config.yaml
d_model: 64
n_kv_head: 1
head_dim: 32
activation: "squared_relu"
norm_place: "pre"
positions: "rope"
qk_norm: false
init_std_o: 0.0804
init_std_down: 0.0927
lr_head: 0.00942
warmup_steps: 200
decay_fraction: 1.0
seq_len: 1024
doc_mask: true
Each number is 500 + 25 x the weight over its row's rms, rounded and kept within 0 to 999. Layers, rows and columns count from 0. Numbers have three digits each. The size before them is the row's rms in percent of the matrix's.

# q: layer 4 attention query, 32x64, rms 0.0645, rows 0-31, columns 0-31
# k: layer 4 attention key, 32x64, rms 0.0655, rows 0-31, columns 0-31
# v: layer 4 attention value, 32x64, rms 0.0654, rows 0-4, columns 0-31
# o: layer 4 attention output (transposed), 32x64, rms 0.0819, rows 0-3, columns 0-31
q0 078:513448499497479512481463485519525483466490448507503489470543482497509503457469523493537486544523
k0 091:526479556544534510496512507509525535502466454497470484524487504503481479480496469510532476517543
q1 092:495540454457499492532494514499479484444534534522534487474528507521520508464526479500500547484461
k1 092:515523446453490471465502510518502466515449510503541508461515520522495550463534498481468488497486
q2 093:439479568516536508499565498477526517531484493507495474518516510469514458477438485531490503485509
k2 089:500492555511511487503482497500491527481545485545454501529515468479501469527477502493535505530522
q3 083:484473494526509498459534532501478497545515535550504488499485508527502471521465479501488505542468
k3 097:496492517523542479501510512503490514490513489518455482543510494454507431531499476519529535524488
q4 110:509532446464485497499475497491514490484527508473536522463554512522506523471564501512505500479488
k4 101:478521475483477494499497537502499471485498527471533520462514497513525533462508517476502491497516
q5 102:511471547536491494480504499517484507500460488528482488509511485482518473524479507498517514514564
k5 137:492503458460460495498502491500512486508504511489548481483496503517485552491527516498458496459491
q6 121:512503456452486492525453497508501472472471503466512495455557511504489508487510490472473507503493
k6 120:494488547521510494536493500480506542478516469514479488535501478483542464535499504537520497479539
q7 114:501470460441536466520497481481514520513494521524512506485517518515472479479498521468546497476515
k7 102:479503507498502474480495486515538498494518470443502478498485467470532536517507454459507543502467
q8 118:502498464491491481496487495507486502450545524510518510452496518529523502498494472478497488496472
k8 104:514528455506479505490505538503508501521509522494550487491466518530482511430485517520486531501482
q9 075:516529478511514526490515494481524521537504493462512504553470526485505502512530510500512501550492
k9 072:520526506498535511487499527490466500499510526537474489524501469475533449525526512465529502494472
q10 098:502485514546514487460531503521513514523477524506488497522457493492495472565483517469510499528529
k10 085:471523516488523534513539522472493493479534536494489495516489471464546437511473504513518524477477
q11 104:502452559542514505488495494506521516536482493548459479526504487489480511539467521476514493519524
k11 080:467491504513471453528542520500494520486549458492470494527524494525506478531491507560516503488489
q12 091:467519452523477522536524518505476489486517519516503503477528449521454465497512463500530528482484
k12 119:485488549502509479489509513467455508505523551513515471530509505454492476503485503498511545567508
q13 124:482525440463494504519475510479483498484522523511530507439517503527507519476515497494484533474467
k13 155:512522453505475518512495485509529482512470479472531507461523510514478536478539490490456472449476
q14 095:481513497494479465464438515544499524495516493535505478443446527496511524494466538523496548476504
k14 135:498476537528496469526510477518493510514502508521467476556494500452512455541461472493542493537509
q15 101:513490509478552498535487511506485466480502549524501534467475472483502552446533486510520519505534
k15 088:448494515528521496510467499492514510498500510535496437495539462536463480517511487462499465496488
q16 094:543494514489484492535463478491515519438510446525508559487494496513553504490513529481497465469489
k16 093:502499488535555503497528512545508528535521474517495472486487489472498469556490518496524483509506
q17 104:545511475504504510511529496521483519530485484498462466505486528479506489518505478479514537477505
k17 088:493492529496541444509508473534538498513485550457535548474478450527512503510505508516523489477447
q18 103:466495511508540474488476501507504533564523529469454507530486488508496499487467510453477519479521
k18 113:506500436493451517502467515527513473516472541447501477471523518503543512492557497518492492509514
q19 095:529549509494492474510484519519520534505529513514517469521535472521494466524528486463501496496473
k19 091:505519520479523496472474482473526489522463501497447551482508508513510487532502492527505508498507
q20 097:487507546529521471465454527486547506483514505491504475496504530501474467503521506477479496502536
k20 089:484513485464512509530560496478533489496500505505474538506466420459511472496504495488485518503537
q21 100:469503492498505510522521508524448500496562476481532471477541466493517516536493523470478495482501
k21 085:516461545481468526535498478480552499515482500463491500525519521484483522540470531505485483508506
q22 104:515479465549505471502561519485467525499518490517529516493514495471532541528480494520505533508496
k22 097:469539518500435523475493506504461472530490543473496502493511517490497518500495533476491476488476
q23 101:474517493532488499549493465532500520487517490492510520503486484536489527477558484516493480456523
k23 098:516484496514537501464505509509513500501533502498451461536504494526440453517524497490513531488507
q24 100:523518532512473511458467509519463510488512485485534555497513495486504483453470493510500486499500
k24 092:487459513539470523535487523532465497479498518514417503532472522523460498503505525512504503493499
q25 097:448530520507502533492521506503544498540504464487469492494522476521496532484461485499506499498501
k25 090:494479442509508491551466501468493534519506446476511538477516517513506524488530505471512508456471
q26 102:484523548497486489535521508542501485541503479510508516541479528464495487518481523466520460537492
k26 099:535542462484466483487508539480527474478460500500526500455492524499470509474507502483503474485506
q27 092:515481478479480527495529529481480509478469553509504502529503458496530524498496555487484475473508
k27 078:469510528496515525513441477509478527487506528496488454464506493480479465534489476499542518474503
q28 094:451482496514484508468516524528502528470447518508535498513471534508475522519500478481498459511525
k28 085:507478523498539523471463516499450494526488444462509500449479471501491512499531498509441513509511
q29 100:491475502499533528479477521523490501503525474480472536480485505525506480499518520526528509522445
k29 094:526523476497520478511467511518538499526541512486498513512495545486487535494488460488461502491476
q30 100:498506480526507495493514519529534514509492482483538510508507495474505497540515446481569496514488
k30 097:515485486512464503472511531486494515514508508508494520449510490500526509479504480463462533495518
q31 098:492529491491495534514479451479528513549503523511499475439530500461505532477494494513494498483470
k31 094:497470513487467499517512505486514543534513482485479514545525468548510491492474510518503486551464
v0 100:501515480562522491517492492470493507511459519517529525514540482486540522501470529492521523507477
o0 094:500500523513482477524517495477499508459547510544504521486489550483491493508485546486473487501519
v1 104:521468519445507501492509478522524521512457456475546512570500518468499468489508511479538464511514
o1 102:487503521505506512526488493471518506503475474547504505507476507511495515458529451567488516502493
v2 119:484490493491473446563468464482486460495544519516523469520500553471476475491515536497514514518534
o2 117:517515464495484494533529491484526537489497499499520489493535509503536477503490510515513486428432
v3 091:492453474532494519542569491482504514501519521519525564505516519501487474493475512487477518494513
o3 091:458519487514497452516530537494515512507490494511492490487515455479495534524507510451454477491484
v4 108:513487466486479480477521459464493472519514491489489481557491480484493495515498482527440522543533